Weights of a small GPT-style language model, trained from scratch on English Wikipedia: vocabulary 8192, untied embeddings.
Each number is 500 + 40 x the weight over its row's rms, rounded and kept within 0 to 999. Layers, rows and columns count from 0. Numbers have three digits each. The size before them is the row's rms in percent of the matrix's.

# down: layer 7 MLP down (transposed), 832x320, rms 0.0845, rows 761-786, columns 240-319
# gate: layer 7 MLP gate, 832x320, rms 0.0645, rows 762-786, columns 240-319
# up: layer 7 MLP up, 832x320, rms 0.0636, rows 762-786, columns 240-319
down761 094:518507490463445512483510521425543490473522546452489505489501498484518548500462502477447569416449429436550558462524492595519531529527477493487540564471438441624506501472459458531528471482538471478507499446516508550451507516477504506482548552
gate762 098:443492488419444521548516495592422531499462488479478485524488553493550450568533418536556498506509547485550618452483497465477498528522571453453480513524527495471534483463501504504533494537433489492438466512422493437539510525540450487454413565
up762 101:551444528467489415554485423452427519580528538561533526453510508429487519515530457511605466460461496443517494480468521508451445474510527514461498536464482576478531475488470528449626505527484508483494524516551437466527476504575470491480497502
down762 105:502482572479552457592494514516473456480422523491449562508526524474443420473512553570537445539546555444441493517521439544574478484517485392504515551500455501498580472438461500476484503514432446484493480512483513526566505452498511518439517474
gate763 106:463547412443489429511483499449465453491571465531461521471484512517503554491465438537569462415527532452494483510527514512558573462496567536572457531475584421456533490507483462459486580518557516496543519516459464472525563494487477507528557513
up763 103:515451546476510509509553495530526525513489553474491498478493431521444571530525527503467507419493463534471440474483494523464531406476491489552532552554445540460528439462571488508468521539534525528477480550476527495541520511594488487513487433
down763 103:516444459457525511459490506594515531504528472414471478460477491435442504447481531519500521539538461510538494532500525538448460478504472494554515472492522461500485518564555486499493471490455530538503509486536534587459503487558561529463514510
gate764 106:396472442508506499557518455510535485497473537477532546534434512475437500400472607487503494520527475515546419502497520385532496571500505397504519468529506522539442445500511488503502464468497482535574443489477564409426479466432530444506479457
up764 107:479457512541484513490450530538589478468450480464515576529574577516472449506578582518452518466472523503560518520554585482558479547510494517532555464532508489501485469496520508479507451440507520455554548504565509530504521443487517505480559452
down764 107:505523473447510420516549526503459506504418562477488546512503569515575548526503470496521442453392568517461419421482533513475545479517513490515481572573482522515466536474508521492470499522517493487539512528490508514569487502542490475436535630
gate765 088:429484471475491565567549480495484465491564503539499443456472491585535441483527522504459473468505552481567470494519529478505481562486519462514543440519551527492513507549485478437573474496489461513441534549505544534496571480431516519419572462
up765 093:513490533455558496540451497446528556507470450503508574459541480492492478446452493474468516521490528471541469413504554516449636485452524463517570438562393575537515508556490489524533489485545419429534528545505451527531536580526532489444532483
down765 095:502487512510537496471629540522551513458456478491511521538460484549522506479484453524484507576515505498478456493447470471544509497502474558503458519474554445492476517372567516430433597521481511594497589417484482461466462514491467498547448471
gate766 096:583501541471435447538496496483497474433500545558579448544494542478541513518444507491478507531458473518431485533492500491558510470569483498529430458385507551468524480531545497568478564539550408523447459523532446512450474525461458436503486475
up766 102:412494515423456428475438508514501463475452527416516533515502512606490452468490490491442542516514543534511486514574406496495441540485512453513487483455378568490518477515495529569473442415523468482506528469488437534518506488480527407538561491
down766 101:460457508563518548487472468530420447542406537463493554508503496459470456484499552533537557471549545442417427455615552474480535506493487500542511462489511535454534519478505500521508503495548488499561569585507443481476521495512490507441464496
gate767 099:504490511493497508410503477507516427453541509506472583449504553593539493523472525545492474514467507549516501437501533438467505506475528486467494503531447547495494483546550525544515576398575467465425502533537538532458540600475472506516516488
up767 100:490507480475450551462476493504510444470552445542469484466561510485468485514494468551495462544469470457537571425492520433474587497454468460411484547476573515453519495550513478579492489458560488454413533421498581510515548491519482550499487562
down767 097:571525462517533450539521542487460601523457547556561491501456515475406559470500542462545499520587478487462540602551465490493528514542484464514505513524475449520547531448509523457541497518419536535574530564457468477570552459487528543521506465
gate768 093:398526579454432502480499532558521512528462444443481496497500498463482537458490545453437564537494508481513470516475474461552487515500502531503447584451464525502531509561457529591479522472605526615465512551475582496465479511419515536544535530
up768 110:532461523507507557456547480518550471494457550584454434537512493498510505541484512544495493410531536461465562524518492484405457474536521489569440387558550513495578538523511500460440488463412479471502509449522503560534556468493513441448532473
down768 099:465483530503489478534511514586560511512484410494493516506536445492467505487511538501461526487475544465447395538450529487480474541530510466479472542500466504586542504488482539571455469461575522557497522537520531420444497480371555513537493497
gate769 104:433489485478497534464548421483507432543527451469459566500423530522482479468486522527481488549555537562454448526419546537579464472574478434422487485499434430528516549540527505460545591513504490557471430505522536460458468435466476509550514535
up769 100:468470483499520546510449516504527521529508502497493458516476615522410503518517448561483446565571477619486485499432473511526479499415541473564461480473479486525553569552512506570572497528511527507444530489452460466526519491442453471479452541
down769 099:453370555496455496494535497543533515528538416487516544524428565415554545506525484504492508472501500566529539484497470458462470497557494457491534500448513557550526455542517429570507524539449556584498496509499491599551483559461484506500509466
gate770 092:558516502492440442551579514527509526532443522515497516523551495439535546456489523522507524451515457520450472575563483516553479461445540529495482510560545511554482547469514571474534481462530524509604456489564435484453561462507467531519533465
up770 096:414494499531533501553462555483477472512422490483567439502546595481560461574529534513461418474499486447485484362502499513463525541475562416514453446484524451497417512466516471553477510507540481519435538470484492524477546535472472511541499526
down770 099:530548502542563537549490504502442463513496561562557501486517461515450462516500521430587462504484502467549453514512487506453513531523486518517540547465470530484519554555486521484533444565542522528482524464424464663538506471568499468482474472
gate771 098:488446539456491522498505528537494506473502511445461524502499499493437511516502486522486458507509534512474560536553547390509596522480510548550478484559447500568441536457484503561528499509512470549516504528507465521520577458554539580522475431
up771 097:546544489583485497519492557597519487435521508466390494494545435492582508531519509522486509494500453571525580475594464496547413475563467412458494498529493482546550527489476493530502558481493477490417468494506473529525558573509537505527471539
down771 099:532554486471477448466497522474481504510525573520504496494446479506501475480512508544634494527429543459534477503453519470475534565519523467559500519486518541418446489467449526473456510546504493505507564479474535501517547459447471459462580508
gate772 092:474556496528464474494491564515433505507426444530469496449469551508543475520469472509566479547502467462581562483520525487545528501450556528522540412511528518464575472504465483464419534461503604440518478527533459613502493438438510463431464502
up772 092:489473581511556489491471554506542452524491479556394512490499526519520492470427509456536530547520465538494517527482471421552488475430562607508496457467472532479515466538462389482523487501473545515468473489486531541521479460465569526517480518
down772 091:570536516550487512499563419442515520507511546476501456560489491491473457517485541516503502512492483521479480462528462499427478538512529435445488589526522430455472434488482569449532493548442485511504504553559507460439475518507518541489522483
gate773 109:472459469524358515551508504525475520458441471466495475436478473435525535447428501410487449509524548488463442545511520499538562529528574459516469437546497443491528475533499525536475519496495529527471477533495515513408550474545462507526535479
up773 107:531512457535528405500457491471398552435506520519565550502470493414462540543504547536546492561507543490531528440534517470510561507443535476500486491525479507475549466456483442517530445526526480555449561516482442512487545535532524552454487565
down773 107:496535479508556445598512438532543524444470441551529557505506495499448557500480458517560492507550531577507473430512473431512525526519472514538538550524465514532544469476512567519444446558475579488510468503527471522408499486443485462512493488
gate774 097:518490497509461498445523541538472539552477505565541440478452451484472555436474494482566506489471485484475529519408485449445468515454516503482494484587482578503576460542473511453445560481435498496443516455504393500490567503514514467485524489
up774 099:494475430492481460504435541575512494519474440452501474516508501498509518452492484457458449439514504453542520486537498445541446554454501462526492502544484498531580509539495486590525556539433603498474589502470475478432493505540532534497505482
down774 094:499521506519489522420558502488396511442506489460463582532524442530411470511494546538569453576491479469536480524514494510473487492519499496519556576469434481548426531461462458520439490475560438525476469535489511527552500545450517531557433507
gate775 101:560448524557572483594505423485534540562504453476513467494512473452454571511480561421560531520560515506522521463535586470551492505551533484529529484495461484527574495439444473386460510545510532517521518545419503537492494448480545584446458450
up775 096:521448484559504432476565450475477535503520500522450519542526535567435531521483486435502403544519517484527493416532546542531539469497503549520530468485514513439561521550498527446427469521546537571503544511481504453481506506499451523445495468
down775 097:498521519452439505478504494482579454557488516442475480515558509488511552473575478522512565555455481601513529577435458435451442480538476495531483508496544423500449482515538531530512542457536514444479501448514552483479476548444475506483451538
gate776 097:513482458543483500491554516551477501515503473441530524522424563504548527465464495553529538508471552493493520565504451480454487462557508446522466431500544542359561487527420502429475545522498536560547434512480454495469484509498559484532443486
up776 099:440412463575579498626503462521526426504465536564439515512478456505510465494493449490432489528505441502491517486465547470499427501472476473562467550491516440480492543498479568468461540436515504503481496534476498511471529451497440524489531501
down776 105:482506514548564486499487470554476453524468506470502518487529440455469539488560513457508529484571477471476500563523444428472421493507492500510577429556527496596515464465542417585477520505557485487548434457504494453514568547480445511499458464
gate777 097:532487469410425536512538501580485479499475472558515436497504510498590548531432495473481542551523530564510467518446520476509587553538495461416496520489514428546472447525465516479574494508466491514461472481473478407505551437500520530500475470
up777 094:569548577516538482455533429442526546482478490543508498530469510522553542494463483542557547510471433506481485527510527484470503480483508495488505502452500485480482525526469548519546503431455476469514519474576472439411515583548454499523595509
down777 096:500548561525496532493544511503515485493466444513464493492527481528462495456438465486403497482507462542439562541445489512519568504488476521545476514461470472539606482452536553505423478456468543556520461481565498527493398569489471470499485500
gate778 108:502462516537454509505531446478467501491501561479457490483436548544507524479531483591430497468491493427432499515564447553524571513457500540553503549448480503511454572486491559482566454545429497521536417529458510462567503504467526477550463534
up778 099:477408466452609549431415532569523448558456550458494489438469601483514489519516464561517523489465568513463529464527448470546545505485483494539523416425587513465488470484482509484553474513455495495493441479457406573520465494522497530548487503
down778 103:492439449537489579535479469487494534491561467504493505482506410485513452570482514481455568418520538516494444529565608494556435488539569428438508518508449478517462480568435489432461552464571471484423587563453558560429514453520539501485544450
gate779 098:502563487528435534498446462567580424542573475451489446458424509482515481560526476518566474484495536509501542500489468512594494483466474513529498504491566485496529520465455494481565524504513520467489460463508521416510577530472535548505474474
up779 102:513498488470505559495483523512517464490470419574494545537489476499470520453450494532516529527492467419485502468545525527601514519486508592524519473531506499515495541523490603569536515567483516479542471441515560473567481466456515467481527528
down779 103:493438522555509523491559521529522512518494451581492568514474465570465477496466459511446497432518516445537490518571444517450498559602469522535497508546529506507508512511480482468532446541509496516475462525462547465471464432570464503481527510
gate780 100:486500461443473588502509529585518587543544497508516490550447444462409497601494476480498499514607424491483512528492538517492448463455519447625469499440549482541521446493471553462498492545503492511416446449513503489547446532484513452456504509
up780 095:513487429467539478534522523476599477537408521518485459448456562499469480539501557475535517526510494528524450484469486513486561516495495455557472502527535580573404589553467548537493437468522477466489471513483518525576431588495578594535552568
down780 100:543538522554442430500488471480531372521502480529541558481599516475472516404471452496589497517471520444457558473482483514496457439511488483447465409467488446529574503539497551522506550445451512489494476503530559445515529498482502495507470481
gate781 098:488482430542485532531487540536549511540495523532443538544486600500485527464494508518550430542470461438486533419516471489546501520479497563490487499530522577495503476490527464589543490475506554549473579522576525446493420507414439511501532431
up781 101:475495512536532534489495495423448518529553569532542480544459425554482501498439499499537480537554496520499488481514463497559466549512486487546501462433468426467518517481508462491490509501475477528448451449487491522545515599510484506567474543
down781 097:524505535510458536514541502550510465484484465542523490473512539583472459517531514545459475506472488477544473457522487505521530455486568535544493446441542550461500478563502487506532545427465505508493565493579472448516428513353469497486541482
gate782 105:545497458453586459490462486517466462500489500451483528514495519506448504529523547522490518486524524446497544478529435501422468528511504491502541581474435529494527503520550442515445487445482518513490597459464635480483520493414430570466499492
up782 102:488415502506526585482507451528516477458538469541452573543501486547537498549487507517453484492495498481486572489528535566467449467524461505620451578476452505400439530459513370482539483542544540505457526538522504517522543496507521557545499517
down782 103:554552516517429496541473540418465423485492466466488426498454468432508556470505464497533507587512509513547514512514455484541533487546489550524520549481514452416492486466510635488541459481443491489477397467499517457511465482468437424505522558
gate783 096:488537550590439529488545493535533541467495553582524515468530474578461502440504566521425521450466503501466500488512462452588478474544499513488447527462539502480555553416544544564499462473507520512453483515541564504525531542480471416515436461
up783 103:482539529548432471423496534550585525430473465505505493436607545522406507488469522547480550507459543443479529510491448444531444481519509482479486555439467477519512451474576548511428537535503475555468534497540566465520523523426442526526527485
down783 101:455466498467457459463475525573557470513455488459511434478474505508504446459456385470498503520426485508545528495522494530463514538434509506471464496503486456551536476533517462430506523540412444477505557521522503485517518515583514622450546525
gate784 102:427511461482491560473499487476523526475452506544538526534541485512546510549480504472503485494488547517494508569477435496462543470499405416426432561449549463474502543539466474514520495515417489530572459542491494427491476498522481350519470536
up784 098:470531502551510432562443523524530502509520551470546514496466577487469442557477526521622468433422411509579489473473559517429418542524514462517420548472495542549512528473444434523483513466509536516500516435452503559523477500464493501480503486
down784 101:490514452520464507541506478444477526504557486482575533504447532565541455470516568416535526554419551553478403547550527481486474567547468509523479495508502393463527538486447537450485499483517558471459497495562515551464490507582468480571538579
gate785 109:460514442434485472457458422508442465514513522461512422536579502518455509463494525479503484488494520460469471418493486497467518526552515481458522566559548447535568506551534586496541466457519508484452562463512463545527443548474482547527486561
up785 107:467490555503523425528561501494544476483488495528456497543442471546543455564518460549526501487481533485503414593428555547559483504453540484581483494455503513463457461466464489405553500529433534502514508501475477519501481464551480451512451444
down785 102:454517522571549470535512456535521502467520452524465530464446470540509437517482537529489470536523512443493527562507528482487493450488494423477521431509430565481547471488500466448508553452496489532498472541475505573474545511488549526461503519
gate786 105:557451526554437499498479520557549484495474521582435563513443523530525505482505544554493470475477548493523585536505503523574524462520502454511482541541533496469533526496533549544454538491482453442446434484518585500472418463451451454509561531
up786 107:544463532482436503546403480511470487501453439404494452472462475509470532424458448477460470467499464497472497470489490414423497458479584536490496456502476534501558552484491599417542508468495499489496558514583435531545560554530523488535508494
down786 102:529498507572505491552491498493527510403455455485577513519531481493518446500415531478527583484541455505543481494489442421518503456527491441548516485474496495469542497486498543555496566554540484443484455548444447519506477517451510462493516506